{"n_kv_head": 5, "positions": "learned", "tie_embeddings": true, "batch_tokens": 131072}
Each number is 50 + 12 x the weight over the matrix's rms, rounded and kept within 0 to 99. Layers, rows and columns count from 0.

# layer 7 MLP up, 1280x320, rms 0.0782, rows 355-376, columns 160-319
53 49 38 56 48 59 70 44 65 56 48 57 51 57 28 54 41 39 55 41 41 54 43 62 62 34 62 63 71 73 47 52 47 32 40 57 30 62 68 50 43 64 43 50 48 63 60 60 30 33 68 45 65 74 30 63 36 58 55 62 47 65 53 47 56 59 54 37 53 58 55 58 51 61 35 37 37 48 51 61 50 62 39 67 24 63 47 37 62 67 49 38 54 46 55 46 67 34 48 46 67 46 30 57 55 29 59 42 24 53 61 25 52 50 49 63 59 55 46 38 54 49 47 53 57 47 52 56 70 42 48 37 55 77 64 52 59 37 61 53 61 41 63 60 58 43 44 47 57 55 39 47 43 61 43 26 49 57 48 37
59 52 58 34 44 64 55 55 66 58 70 62 38 22 64 63 77 50 22 54 39 70 44 49 30 26 53 45 62 45 48 34 43 42 72 53 47 34 47 34 44 47 50 46 38 66 51 49 44 45 78 56 53 48 42 45 46 71 36 49 64 30 53 47 56 57 78 38 30 30 59 52 47 39 49 35 56 33 51 45 63 63 48 22 52 57 58 66 54 44 63 50 27 55 34 46 64 48 39 65 60 61 56 42 49 56 55 50 48 43 53 41 57 42 59 36 46 40 65 53 67 58 58 53 38 65 36 59 38 55 73 51 56 49 60 53 74 58 68 48 44 51 65 41 18 41 52 29 59 73 46 57 37 57 44 61 58 43 48 51
54 61 46 45 73 44 67 60 57 24 25 32 42 32 45 48 44 50 37 43 52 42 67 74 40 16 49 51 63 49 68 22 60 39 47 39 45 39 42 42 69 52 62 32 39 43 83 54 41 36 37 50 30 50 58 41 54 45 39 45 36 51 57 62 41 46 50 74 42 42 46 45 48 38 73 43 59 43 42 57 72 44 45 56 64 53 68 41 45 81 55 50 41 59 29 53 43 50 59 55 74 62 59 55 40 44 44 51 68 58 56 44 80 56 62 39 67 66 55 57 58 44 48 41 52 33 30 68 69 46 39 56 37 50 45 69 56 45 50 49 40 47 42 46 61 36 53 46 30 45 40 62 44 37 61 26 67 62 56 25
34 58 45 30 49 46 39 58 65 54 52 40 35 49 42 54 44 44 42 57 61 40 32 49 44 47 39 59 39 51 41 49 56 41 52 30 77 60 48 57 61 55 63 34 56 30 47 53 51 40 45 45 40 35 43 24 42 55 55 54 51 59 45 37 59 43 27 25 50 44 36 51 45 51 34 57 50 51 41 74 48 39 68 57 29 54 43 67 43 47 60 46 55 44 48 59 61 53 42 72 64 64 40 43 57 57 58 44 66 55 60 47 47 47 54 67 66 52 41 58 54 75 56 42 55 57 39 34 33 48 51 59 66 54 50 41 53 54 46 34 26 53 68 40 70 22 61 45 40 59 40 47 60 65 27 38 48 62 62 57
60 37 52 53 57 46 50 54 46 34 58 50 67 49 53 40 52 32 61 40 46 41 39 26 57 48 38 39 46 38 69 58 43 34 54 48 65 43 42 53 34 54 64 43 31 37 61 45 63 46 47 30 49 74 31 47 72 65 38 49 50 36 58 64 58 58 56 47 47 49 65 51 78 52 50 59 60 65 56 54 38 52 57 35 62 54 56 40 33 40 48 61 52 73 54 54 47 66 39 66 73 42 30 60 41 60 59 50 48 57 47 34 71 30 66 73 50 39 34 71 61 64 66 55 48 68 52 57 31 66 36 38 42 45 40 42 48 48 40 61 40 44 68 56 43 67 34 34 58 69 64 63 38 58 23 58 47 39 48 32
38 50 50 47 64 61 46 45 52 41 39 49 59 44 44 64 57 48 41 61 66 44 36 66 69 52 47 43 58 44 48 61 49 35 35 34 50 65 62 32 51 39 66 60 38 29 53 46 69 43 28 49 43 61 78 49 56 53 65 36 55 44 47 69 49 61 47 31 44 50 45 67 71 48 46 44 47 47 67 44 42 39 64 48 37 58 51 46 36 62 54 31 53 44 64 47 41 49 49 45 55 44 35 51 46 33 38 58 42 42 46 63 56 57 48 53 50 53 34 49 53 60 34 48 49 33 36 55 53 52 65 56 49 44 61 49 74 63 41 61 80 44 64 51 49 38 49 63 46 53 41 40 52 53 49 57 63 49 55 58
32 74 47 66 49 47 36 32 46 21 44 49 40 51 39 40 62 58 22 64 34 49 41 45 45 65 52 44 40 53 68 64 33 52 61 55 47 43 72 42 53 36 43 47 56 63 50 59 53 88 61 60 29 44 31 53 50 51 69 61 35 40 55 52 29 32 37 34 28 37 65 50 57 50 41 29 38 49 39 76 45 39 58 55 51 58 53 51 68 57 58 50 73 53 56 56 36 56 75 72 47 57 49 33 60 63 67 45 33 56 58 65 73 56 36 49 61 48 31 33 44 51 60 39 49 57 75 39 62 48 47 32 60 19 48 58 64 51 44 46 70 43 50 46 40 53 55 57 39 48 66 66 41 65 60 47 56 46 63 50
69 55 55 45 70 56 44 57 46 42 52 53 44 57 44 48 33 44 43 63 44 64 66 42 58 42 50 62 58 51 38 57 55 74 59 46 62 59 55 52 69 41 56 64 41 42 44 58 56 41 45 59 62 57 36 35 54 48 47 32 38 50 38 50 33 43 56 44 38 70 35 41 37 57 33 43 40 56 44 73 63 60 37 39 39 68 60 62 36 38 51 60 45 52 37 49 56 75 64 69 32 57 47 72 68 59 73 50 48 61 47 54 66 52 38 68 45 54 59 53 38 37 51 50 56 56 51 50 71 54 32 60 45 46 52 49 12 38 54 42 47 52 43 36 47 54 29 63 45 38 60 26 46 24 31 61 53 33 33 49
35 53 54 72 80 45 46 78 68 45 39 81 49 59 58 60 68 43 54 41 47 55 70 32 45 87 37 51 27 47 56 57 40 41 66 38 57 51 30 60 52 56 79 60 40 42 49 62 56 34 47 42 38 42 44 45 58 56 48 46 52 50 51 52 71 49 62 55 65 44 47 63 38 37 59 50 61 39 44 59 62 42 59 43 59 52 43 61 09 31 52 46 50 50 47 40 52 31 44 40 36 55 48 62 23 43 64 37 48 54 58 52 60 64 53 38 42 51 45 52 30 39 53 53 40 60 48 56 37 39 22 41 39 42 51 39 59 63 63 29 44 52 45 32 50 58 46 43 60 56 38 47 49 74 49 76 53 69 55 49
58 63 42 51 56 68 47 57 68 39 55 59 50 51 53 55 52 42 63 48 48 64 33 36 54 32 38 55 35 66 63 46 34 36 33 50 51 55 54 34 33 66 49 43 53 52 64 55 69 69 59 53 55 41 54 34 49 43 41 46 44 54 46 44 32 53 39 47 63 59 27 24 55 40 44 46 45 41 38 33 36 54 74 46 63 46 39 56 34 49 57 68 28 64 68 47 35 66 54 74 50 44 30 52 32 62 83 54 46 22 32 43 69 53 44 51 28 58 30 32 60 44 44 58 37 50 58 21 65 50 38 36 51 64 41 37 64 71 61 50 65 42 81 58 32 41 63 35 65 64 61 45 48 64 48 56 44 44 51 64
24 53 44 44 46 47 57 54 40 64 64 39 53 45 39 43 42 43 43 40 51 54 34 54 58 49 51 46 46 53 48 48 50 57 25 73 43 48 45 29 56 44 48 56 60 53 37 42 34 51 55 49 57 59 63 40 47 23 39 38 43 22 61 54 55 49 71 69 54 56 51 54 67 49 40 54 62 37 41 46 32 37 33 32 46 37 57 49 42 78 40 43 62 44 72 56 48 46 41 40 40 61 52 63 58 74 49 47 66 58 35 55 44 48 72 50 57 49 42 75 53 44 60 51 63 53 55 42 57 31 58 59 48 49 54 61 46 62 67 47 68 61 66 61 37 62 48 35 41 61 43 44 49 47 38 43 48 70 49 60
47 37 59 63 42 50 58 54 17 47 13 70 55 58 41 56 31 72 39 59 47 42 52 51 19 26 60 63 56 60 52 63 27 66 28 60 55 47 48 56 67 60 55 77 70 62 45 46 19 42 65 53 58 46 50 53 34 49 52 32 31 48 63 38 64 59 30 57 66 42 39 53 65 41 48 56 44 59 29 58 61 67 52 58 46 57 51 50 57 55 37 48 49 35 53 61 52 49 52 55 37 46 18 53 56 50 41 45 37 45 38 47 51 74 52 48 56 34 56 60 47 58 52 42 34 62 63 64 54 61 43 57 61 50 36 33 56 58 22 41 33 36 71 78 26 51 58 66 54 60 44 55 67 60 67 62 55 52 43 42
60 48 45 53 58 59 47 50 45 33 39 48 67 46 59 42 51 52 53 46 64 73 58 74 43 51 48 50 49 54 56 47 48 54 48 59 53 62 57 63 58 42 50 50 21 47 60 49 55 43 50 43 53 52 45 53 61 44 57 50 62 73 60 60 55 58 75 25 61 41 37 59 45 59 62 39 60 39 54 42 57 33 51 53 42 54 55 30 58 58 69 47 54 47 44 58 44 41 57 43 50 64 41 43 43 55 48 55 29 46 35 60 31 55 44 54 35 55 58 49 44 50 38 47 46 53 44 43 46 40 54 39 44 59 51 41 41 40 20 39 38 67 69 41 39 52 57 43 56 67 38 72 53 57 68 63 32 40 59 38
53 45 46 45 54 41 33 55 53 43 57 53 40 58 56 51 47 57 37 38 46 36 59 60 39 46 76 60 49 65 81 62 40 47 48 41 65 55 39 48 26 53 58 57 41 52 54 52 56 48 60 47 32 53 47 43 40 23 60 41 37 70 51 54 66 40 64 46 60 59 33 52 50 60 57 65 51 32 52 59 52 77 49 64 44 47 26 53 46 57 44 29 39 65 36 44 30 53 70 35 48 40 54 62 34 54 66 59 62 52 70 26 62 55 59 39 45 59 57 58 51 73 46 48 61 48 31 29 49 73 60 48 64 55 30 49 59 38 33 50 26 55 63 37 75 70 42 41 41 34 59 50 46 31 49 59 26 40 57 38
59 25 37 48 20 39 46 55 60 63 46 65 62 75 45 42 49 54 30 49 46 65 66 70 55 55 48 49 52 64 52 46 52 60 53 48 44 47 26 35 52 52 59 49 54 51 48 28 52 65 41 19 65 53 56 38 26 51 51 46 31 61 54 58 55 58 47 79 37 61 63 49 48 63 75 28 57 76 48 16 60 52 44 60 70 54 70 36 47 55 58 66 28 66 65 59 36 49 52 43 54 51 49 61 68 42 37 52 55 58 60 70 50 45 46 50 70 61 26 34 48 51 36 74 49 35 34 66 50 54 52 46 42 46 60 60 51 57 37 32 77 68 42 57 56 35 58 28 51 55 53 65 68 58 37 47 19 50 58 52
65 27 47 63 59 25 34 48 48 51 49 46 52 39 62 44 65 34 56 45 40 33 55 42 40 52 52 39 23 35 47 49 49 65 40 48 35 57 47 39 54 45 59 51 60 46 43 60 64 36 52 42 64 65 38 47 72 59 53 44 47 38 39 22 53 50 30 57 51 42 57 26 48 48 38 20 58 55 41 52 70 36 29 54 59 38 61 54 53 38 49 62 44 06 50 53 30 65 47 58 67 70 27 61 37 58 51 57 43 48 54 60 47 63 52 58 81 59 67 66 55 39 44 54 69 56 48 65 52 45 42 47 37 53 46 64 69 50 41 48 49 47 62 53 50 43 63 50 74 44 52 62 57 37 41 49 67 66 53 81
58 60 54 35 49 46 31 31 70 24 33 37 39 47 64 59 51 64 50 47 51 47 42 50 57 64 49 50 52 47 40 66 64 55 57 37 67 45 54 43 46 60 49 26 48 45 72 50 59 76 70 49 48 60 42 43 53 30 56 44 46 66 44 49 63 73 15 64 64 52 57 57 32 49 47 38 51 31 71 63 37 56 50 26 30 43 47 51 52 60 51 46 32 54 54 58 60 42 42 60 25 60 41 42 56 62 65 35 54 50 44 31 67 71 52 83 32 66 53 38 61 58 31 56 52 55 57 69 48 55 45 47 39 60 48 41 29 49 61 41 51 52 50 37 38 32 31 48 54 60 35 52 34 58 52 69 35 41 70 51
49 40 60 43 65 54 45 72 34 42 56 46 42 29 49 56 68 40 47 48 59 60 69 45 39 52 50 55 44 33 44 41 49 71 57 36 32 56 25 67 68 62 61 60 40 44 55 56 49 49 50 61 48 49 42 61 45 55 50 33 68 50 53 31 37 59 54 48 58 41 63 55 46 48 34 45 58 57 43 55 53 68 28 36 53 38 45 46 37 27 53 42 45 39 45 61 60 44 69 43 49 49 61 59 63 38 49 59 53 54 49 62 37 45 49 49 59 57 50 31 48 36 50 44 50 23 43 50 61 48 34 35 38 48 66 54 38 50 34 44 36 61 58 52 56 68 67 57 50 62 42 54 39 39 51 58 44 56 37 51
51 65 48 49 68 63 47 42 45 26 64 68 51 56 38 51 44 62 60 67 49 61 57 44 41 23 39 47 45 58 54 59 53 46 50 57 67 63 45 42 62 44 35 43 65 45 45 52 45 47 28 43 37 37 32 54 47 56 68 67 48 53 47 40 35 57 51 47 31 76 73 71 67 42 62 53 41 35 40 38 50 29 47 46 46 54 52 50 37 49 42 65 45 52 58 39 63 42 66 70 32 51 46 42 39 43 88 46 66 57 52 38 72 54 62 26 35 59 47 44 45 34 70 41 59 75 52 42 74 53 29 41 49 45 48 49 33 43 42 74 64 50 33 31 57 47 30 50 42 63 47 49 61 41 37 54 26 45 53 45
60 24 43 46 69 60 32 62 64 49 47 71 49 43 68 34 30 42 61 65 39 36 44 50 43 49 27 49 49 50 62 68 31 56 59 50 38 42 42 54 46 59 50 43 45 65 63 51 50 71 59 52 54 33 44 44 54 78 43 73 81 52 48 52 30 49 74 52 41 62 55 49 43 41 44 45 48 48 62 57 61 67 43 19 38 61 54 71 42 46 54 45 53 15 58 61 22 44 51 68 47 25 41 62 51 48 54 37 40 60 58 47 48 40 58 51 69 44 61 33 62 21 63 66 48 21 69 42 31 58 49 48 48 39 77 38 47 61 46 63 55 57 27 39 62 41 51 55 66 48 16 75 50 59 56 26 52 70 44 31
55 56 70 44 37 55 48 48 53 48 21 42 27 54 53 65 48 35 60 58 54 49 50 49 51 44 58 40 26 73 28 49 51 49 50 45 59 60 42 70 39 60 48 69 26 49 54 39 83 65 32 45 57 38 36 50 45 35 58 46 43 44 48 47 44 32 50 53 56 49 42 42 71 50 54 49 63 49 46 68 48 48 39 51 38 59 53 29 45 58 47 37 41 56 56 37 59 48 43 46 65 42 44 36 26 65 55 46 29 35 34 14 57 62 50 37 62 49 31 37 59 64 29 51 44 78 64 57 44 68 47 49 50 47 44 37 50 55 54 36 74 50 52 34 64 39 34 58 44 49 49 36 49 59 70 58 51 51 47 72
40 65 31 49 58 74 38 71 50 53 40 48 47 34 47 51 45 65 57 41 25 53 75 39 55 72 48 50 51 32 50 43 46 41 63 60 53 28 71 24 48 41 53 61 50 40 43 42 66 25 67 22 54 58 65 51 62 41 75 55 46 48 28 55 53 51 46 53 44 54 51 64 55 61 54 36 36 31 51 43 49 55 39 35 70 52 56 72 64 62 30 41 52 54 54 65 50 58 46 53 52 41 40 53 46 45 48 36 38 35 62 50 54 45 49 62 65 54 65 72 46 58 54 47 26 37 44 30 41 36 47 57 44 63 38 25 44 49 70 40 38 41 58 28 59 43 45 37 47 50 44 42 62 40 60 44 40 53 46 32
# layer 7 MLP down (transposed), 1280x320, rms 0.0196, rows 355-376, columns 160-319
55 50 48 57 44 38 43 62 48 60 56 57 39 55 76 26 39 45 64 41 57 26 46 55 39 46 46 48 39 38 49 28 54 61 59 68 51 59 54 46 64 33 37 52 53 47 60 46 66 38 68 52 37 43 48 52 56 62 70 47 73 68 38 53 39 56 58 26 55 46 51 47 58 48 63 40 49 63 74 41 44 68 62 61 42 61 37 47 58 33 64 45 47 64 56 41 59 55 40 42 31 65 24 48 63 41 39 48 42 44 38 46 36 38 27 39 51 29 39 63 50 51 53 38 51 54 57 29 47 56 90 59 36 49 50 48 49 35 19 46 49 66 57 29 63 59 48 47 43 59 55 43 60 56 42 46 57 25 47 65
21 35 51 50 35 69 62 61 35 52 71 35 50 38 43 37 20 31 56 26 54 44 77 41 66 48 48 24 39 56 70 40 53 36 49 49 35 21 57 60 67 43 53 40 50 47 69 72 46 58 43 62 89 46 44 75 63 52 49 27 53 50 55 43 42 53 43 39 40 51 74 47 34 40 82 51 36 52 64 30 43 55 44 42 51 52 72 20 35 41 58 43 64 52 36 63 42 47 66 51 36 51 53 56 32 47 51 61 49 38 66 64 71 48 24 54 35 54 45 52 51 49 68 55 81 38 30 38 38 52 39 58 57 51 37 54 47 52 62 50 63 62 50 47 78 53 43 59 35 39 58 32 40 38 32 58 41 36 48 58
63 43 62 66 59 56 58 59 47 52 32 39 68 62 44 76 44 34 76 33 57 48 53 23 49 62 64 64 65 51 70 48 39 45 51 66 30 44 55 28 39 36 51 59 46 43 52 33 55 44 44 42 51 52 50 57 22 59 56 38 47 40 67 50 64 63 49 34 43 46 53 41 35 43 53 35 71 34 33 52 49 37 42 51 27 47 27 46 57 60 45 26 39 54 45 38 51 52 40 44 42 42 53 36 50 29 61 59 50 51 29 59 55 49 49 33 46 47 35 62 42 81 30 59 50 37 40 78 52 40 57 69 49 24 54 51 61 51 60 56 35 73 45 53 61 55 39 42 57 46 55 68 46 67 68 55 53 77 61 43
60 53 43 70 45 56 80 61 44 41 42 30 59 43 44 46 63 50 64 59 37 72 50 69 50 46 55 38 37 55 54 38 50 49 21 55 67 43 47 33 36 69 53 56 40 54 54 40 59 51 49 42 56 47 48 43 48 56 59 52 40 45 36 62 54 42 37 38 35 38 37 44 39 28 60 50 61 47 47 49 25 57 35 38 81 41 57 42 62 49 42 42 38 50 56 64 72 71 41 30 61 62 45 64 50 47 43 76 54 37 21 61 48 57 56 46 70 45 50 58 52 43 49 49 57 54 65 67 63 60 42 40 44 32 43 41 39 53 56 42 56 52 44 51 35 51 52 46 54 51 53 60 45 28 62 67 58 45 55 53
40 46 55 58 39 43 42 37 65 55 59 48 31 31 41 38 70 37 54 61 51 47 39 48 49 51 48 53 71 70 27 43 57 68 54 55 51 68 43 52 60 40 74 29 56 51 39 46 44 62 42 51 83 63 69 56 49 46 65 35 46 52 62 70 69 65 45 44 53 41 28 33 63 65 54 74 32 67 36 44 49 66 66 58 52 76 46 62 34 71 47 46 63 37 54 41 56 47 33 49 52 55 49 28 50 55 29 33 57 69 53 63 51 35 35 33 41 33 81 35 48 65 56 55 47 52 26 29 57 72 40 46 52 59 56 32 47 33 47 60 71 24 32 54 63 66 59 48 43 42 39 61 53 50 35 47 48 45 56 56
77 70 30 57 45 64 38 62 63 51 53 58 45 60 62 43 49 69 47 50 43 53 53 61 53 49 31 44 34 68 63 22 60 34 41 56 64 54 51 70 64 36 69 55 49 62 38 43 52 57 60 57 58 51 18 51 55 61 48 49 36 40 45 32 62 51 58 43 42 48 53 40 29 33 59 51 52 40 68 78 44 62 67 28 65 31 44 45 60 61 38 41 62 53 49 72 47 24 31 59 35 39 49 69 38 50 49 49 56 54 42 49 41 42 53 36 59 45 55 61 44 45 68 47 58 60 64 43 31 49 26 39 44 49 64 38 36 55 45 74 45 66 32 56 57 69 54 45 38 49 50 32 24 68 53 34 57 43 37 45
47 46 30 39 52 55 47 49 61 54 64 65 33 53 40 48 68 31 43 52 71 42 46 51 38 67 61 52 53 48 54 63 39 49 73 40 61 49 69 52 44 50 50 44 51 32 59 61 32 56 50 42 56 63 51 56 55 35 60 37 25 18 34 59 36 56 58 50 50 38 43 40 57 66 44 47 60 31 59 65 51 37 40 54 49 52 52 52 54 60 48 34 63 41 43 28 47 53 58 50 60 44 58 51 47 46 27 48 52 51 60 38 80 28 41 69 40 41 17 33 41 44 43 43 45 44 57 67 46 35 28 42 44 65 54 48 53 41 48 53 55 54 57 33 31 53 64 65 58 54 53 75 55 70 62 54 41 34 50 36
41 31 47 46 28 42 58 50 49 47 41 69 72 77 58 43 78 66 60 39 34 57 51 59 42 30 52 46 44 48 35 68 46 52 35 54 23 67 69 39 56 46 48 46 51 42 67 46 45 57 59 49 62 43 48 37 37 44 58 38 71 47 45 78 60 51 62 52 48 67 53 35 42 52 36 62 68 63 35 52 63 45 48 56 55 69 49 55 35 65 42 51 71 47 65 66 33 55 47 58 39 47 65 35 26 55 57 31 46 34 50 49 49 34 71 48 44 43 42 45 46 52 57 44 60 65 57 18 60 58 44 59 28 64 80 47 65 36 58 40 56 37 60 50 54 61 28 24 47 63 61 56 43 57 47 62 56 40 33 49
33 58 46 35 50 39 62 46 45 67 39 31 46 69 51 54 42 53 57 44 43 70 50 60 61 54 57 54 51 42 43 54 53 49 49 44 37 65 31 43 60 42 56 47 69 59 40 54 79 53 54 43 73 58 62 42 64 47 66 39 39 46 35 40 54 51 38 54 52 58 46 64 57 60 49 57 37 45 52 54 52 54 47 61 44 58 74 63 40 47 60 54 51 56 47 53 55 35 77 59 48 34 52 49 44 47 38 54 30 60 39 59 51 60 28 47 62 43 60 50 63 52 67 32 52 43 40 44 51 41 39 43 49 55 27 47 66 48 37 40 47 62 54 51 43 55 53 51 46 47 52 57 34 48 61 43 52 52 41 63
36 59 61 55 43 50 30 51 37 46 51 66 43 53 66 56 57 65 49 42 58 26 35 33 44 48 67 69 65 43 35 37 44 41 75 47 47 46 44 43 44 51 50 74 63 40 35 42 40 53 65 55 78 61 63 51 56 46 61 62 73 67 10 35 60 56 47 52 47 41 61 54 47 33 54 43 44 35 36 35 62 53 53 66 55 57 61 26 53 51 47 44 18 55 59 55 51 48 34 39 37 47 44 39 46 52 46 48 40 54 61 68 68 33 52 69 79 58 72 31 61 41 45 38 34 79 49 45 46 47 41 60 52 31 66 57 74 45 62 66 43 60 26 55 78 56 31 34 46 58 65 58 56 37 44 61 69 57 44 44
60 40 51 54 62 53 45 56 59 76 53 44 56 51 55 54 43 37 63 60 61 52 49 40 60 68 57 48 39 31 46 25 46 39 32 60 52 70 42 42 36 47 49 35 39 55 42 50 51 59 43 51 23 41 51 49 49 28 66 33 59 75 76 65 57 59 59 44 44 61 51 49 60 69 36 60 53 53 54 79 68 45 74 42 62 40 56 46 71 35 27 76 33 44 50 36 54 65 35 54 62 41 37 38 57 32 45 72 29 58 49 29 71 34 41 58 57 54 37 42 35 53 49 40 30 58 39 50 46 60 52 45 57 47 40 47 56 61 57 59 40 58 60 47 67 63 55 44 67 59 55 47 50 29 38 54 49 47 34 35
48 34 48 59 40 65 58 46 52 44 36 49 51 37 62 54 36 48 56 55 41 67 40 40 52 27 53 60 56 47 30 45 59 59 38 57 44 59 73 46 48 75 54 70 26 51 41 26 42 57 23 55 59 47 42 57 38 51 58 72 46 53 53 54 58 42 62 53 54 64 39 44 53 55 56 33 64 44 78 51 45 50 67 35 73 41 36 57 64 53 47 62 56 52 48 64 30 58 58 70 46 54 61 66 49 42 39 69 60 40 43 69 41 54 71 35 60 52 60 65 39 52 34 51 43 47 79 33 43 51 51 54 50 75 57 60 52 45 58 51 63 51 31 66 61 43 24 24 51 41 39 55 33 35 43 50 48 37 49 44
46 56 49 36 37 47 42 62 46 61 47 40 49 75 44 54 37 39 44 40 65 51 55 43 71 64 51 62 35 61 41 41 32 50 37 43 57 45 53 59 56 68 49 32 78 56 70 48 17 40 44 62 51 84 33 38 61 42 39 67 51 63 69 45 16 35 36 24 46 47 61 63 71 54 64 55 20 32 54 52 38 59 55 34 53 50 52 68 77 49 52 43 42 40 50 67 54 49 55 38 48 35 48 63 50 32 52 35 58 67 55 32 49 36 27 28 33 57 58 47 50 48 36 63 45 47 41 55 58 49 73 55 41 35 67 48 61 52 39 52 64 53 57 58 53 57 34 42 78 46 55 61 51 49 58 58 52 35 60 66
46 41 62 67 56 62 47 59 54 65 40 76 55 42 51 50 55 53 55 63 56 56 40 48 36 53 56 61 50 52 46 38 49 65 63 70 31 54 64 53 66 50 63 51 48 51 42 49 40 52 67 54 55 48 41 68 29 58 43 54 57 44 47 47 56 53 45 48 53 43 57 33 60 56 60 62 36 36 50 46 53 38 43 69 61 52 59 42 41 60 51 51 62 25 48 35 59 30 40 30 33 40 41 83 44 51 34 43 31 44 42 69 50 64 43 49 41 52 47 65 64 58 54 64 48 61 23 46 46 62 34 77 25 73 52 37 74 35 61 60 57 40 49 65 49 34 59 63 54 51 42 63 53 50 59 52 51 70 37 63
26 45 54 41 45 48 45 53 48 54 63 33 51 44 59 40 47 48 41 39 70 42 56 38 70 60 48 43 44 56 53 53 63 58 56 29 49 53 45 44 36 61 83 46 29 59 37 39 59 42 47 41 35 53 52 63 60 29 51 35 14 62 57 61 50 36 70 39 46 47 57 49 35 30 59 72 54 44 36 59 74 35 31 47 62 42 52 61 49 48 53 32 41 63 55 39 57 51 28 61 75 48 59 35 58 51 43 42 38 41 44 39 55 52 56 56 34 56 68 60 58 44 83 78 39 67 53 36 58 54 64 53 46 62 58 45 66 69 56 41 40 38 54 45 45 34 59 45 72 59 67 58 57 46 60 70 55 47 40 42
52 45 20 35 66 51 37 52 34 38 58 64 50 58 55 60 52 68 41 63 29 48 42 53 72 52 73 54 39 65 38 51 43 40 50 36 25 59 56 23 81 53 40 50 45 54 67 45 43 54 39 32 65 42 30 34 37 44 53 52 56 64 33 57 37 59 52 51 45 53 53 61 42 63 23 37 49 70 60 44 34 44 58 53 45 44 36 40 60 66 54 56 52 48 49 22 64 63 51 45 53 44 64 34 58 42 44 43 31 67 55 50 54 68 48 46 40 62 48 40 21 34 41 27 44 47 60 63 32 70 59 52 46 54 44 50 38 54 41 38 46 47 49 40 43 51 49 44 69 54 52 52 24 44 58 49 51 48 50 50
52 62 61 27 68 71 61 67 56 46 39 49 41 60 61 37 57 58 57 36 30 44 53 54 35 52 71 44 50 57 58 65 55 46 58 75 44 40 59 58 52 43 44 56 52 48 45 35 63 52 57 38 52 29 34 61 48 50 42 69 49 55 44 69 44 48 80 58 65 43 27 44 54 44 64 41 62 43 65 60 69 31 55 18 68 58 67 32 67 39 40 24 47 35 64 61 40 65 58 44 60 50 42 43 53 31 50 53 41 74 68 49 35 66 25 46 41 57 59 65 55 49 40 61 43 74 51 67 61 53 52 61 58 45 57 52 51 67 42 60 35 52 55 52 58 62 34 41 52 53 30 57 34 62 33 39 52 64 74 58
58 65 54 33 38 50 34 33 40 53 46 61 66 38 57 56 47 81 67 44 42 53 59 52 51 58 64 44 56 58 45 47 49 19 48 40 49 46 33 61 63 35 35 47 48 60 44 44 51 56 74 48 37 49 69 40 40 47 67 53 64 60 54 40 55 56 46 38 54 58 52 47 40 37 50 38 73 49 44 47 29 47 50 77 40 56 48 56 43 52 36 44 67 64 60 60 46 62 53 53 62 54 39 66 51 32 47 27 40 55 32 56 72 61 45 46 47 50 49 37 44 60 59 55 64 45 52 69 50 49 57 60 63 55 77 54 58 62 52 48 45 29 38 36 50 36 52 61 66 56 36 62 47 65 48 54 52 46 48 67
40 64 49 52 48 34 59 70 59 51 40 19 38 42 57 50 31 25 53 47 39 68 68 55 46 68 52 64 66 60 50 53 48 46 34 65 51 28 54 58 54 35 42 45 39 52 54 16 66 71 41 45 41 44 48 73 51 47 46 37 52 42 45 61 36 54 56 39 63 39 42 39 63 34 53 36 62 53 45 66 70 39 54 45 33 63 68 53 38 47 62 32 35 66 66 33 65 47 44 48 49 56 59 30 54 33 62 47 60 75 58 19 52 48 34 59 43 61 78 54 45 35 47 58 52 49 48 66 41 58 46 59 37 59 50 62 67 51 63 51 65 36 48 46 64 50 32 59 40 41 53 49 33 69 53 43 51 21 55 37
60 56 37 60 52 53 40 37 61 48 63 79 42 42 52 57 56 40 44 42 67 49 29 55 50 47 37 37 48 53 27 44 53 37 54 43 60 71 31 40 62 39 40 31 43 35 23 47 57 63 45 46 49 42 35 61 44 37 68 34 57 62 61 48 39 58 51 60 51 55 43 44 55 44 37 72 57 25 56 44 28 59 56 57 45 51 43 54 31 56 55 86 38 64 39 80 61 59 64 83 43 54 52 45 59 26 28 67 35 56 44 50 45 71 47 49 54 43 56 57 64 29 73 37 43 61 49 47 37 50 61 17 54 75 34 52 51 49 41 54 36 70 36 74 51 60 40 57 46 33 61 45 42 58 68 34 42 37 33 49
52 26 37 44 34 41 74 56 54 59 45 57 70 59 50 62 74 47 70 42 23 69 52 76 37 46 42 32 45 50 72 43 42 62 45 77 49 44 34 43 41 57 55 45 47 46 54 55 48 58 41 50 54 61 50 49 56 39 29 29 49 39 66 75 27 50 39 63 69 44 50 48 72 48 54 41 40 39 77 34 53 61 53 60 38 39 64 35 40 37 40 47 54 45 40 55 55 41 40 56 35 55 56 38 57 40 50 49 61 45 67 52 62 63 58 49 56 36 45 31 36 56 54 63 64 44 60 63 42 60 38 46 43 41 44 59 35 59 60 52 11 73 58 45 61 49 45 75 48 49 30 34 52 63 32 43 74 59 62 52
59 36 58 38 62 43 55 35 49 50 64 39 57 37 37 45 70 61 50 69 55 46 44 67 56 30 36 61 55 67 66 43 81 66 42 46 45 73 67 58 52 54 75 52 43 50 11 43 63 48 38 54 56 54 40 75 53 42 47 40 49 58 56 48 44 47 30 48 60 40 22 48 45 52 55 58 53 52 50 46 52 40 53 65 38 45 34 76 49 51 52 31 74 54 37 38 52 56 40 48 31 24 57 64 52 41 67 48 46 46 52 29 51 56 32 45 47 32 54 48 60 33 50 29 61 46 34 73 53 54 52 63 33 52 38 69 52 46 57 38 60 50 44 46 37 43 73 57 59 41 56 52 71 56 43 42 47 62 58 37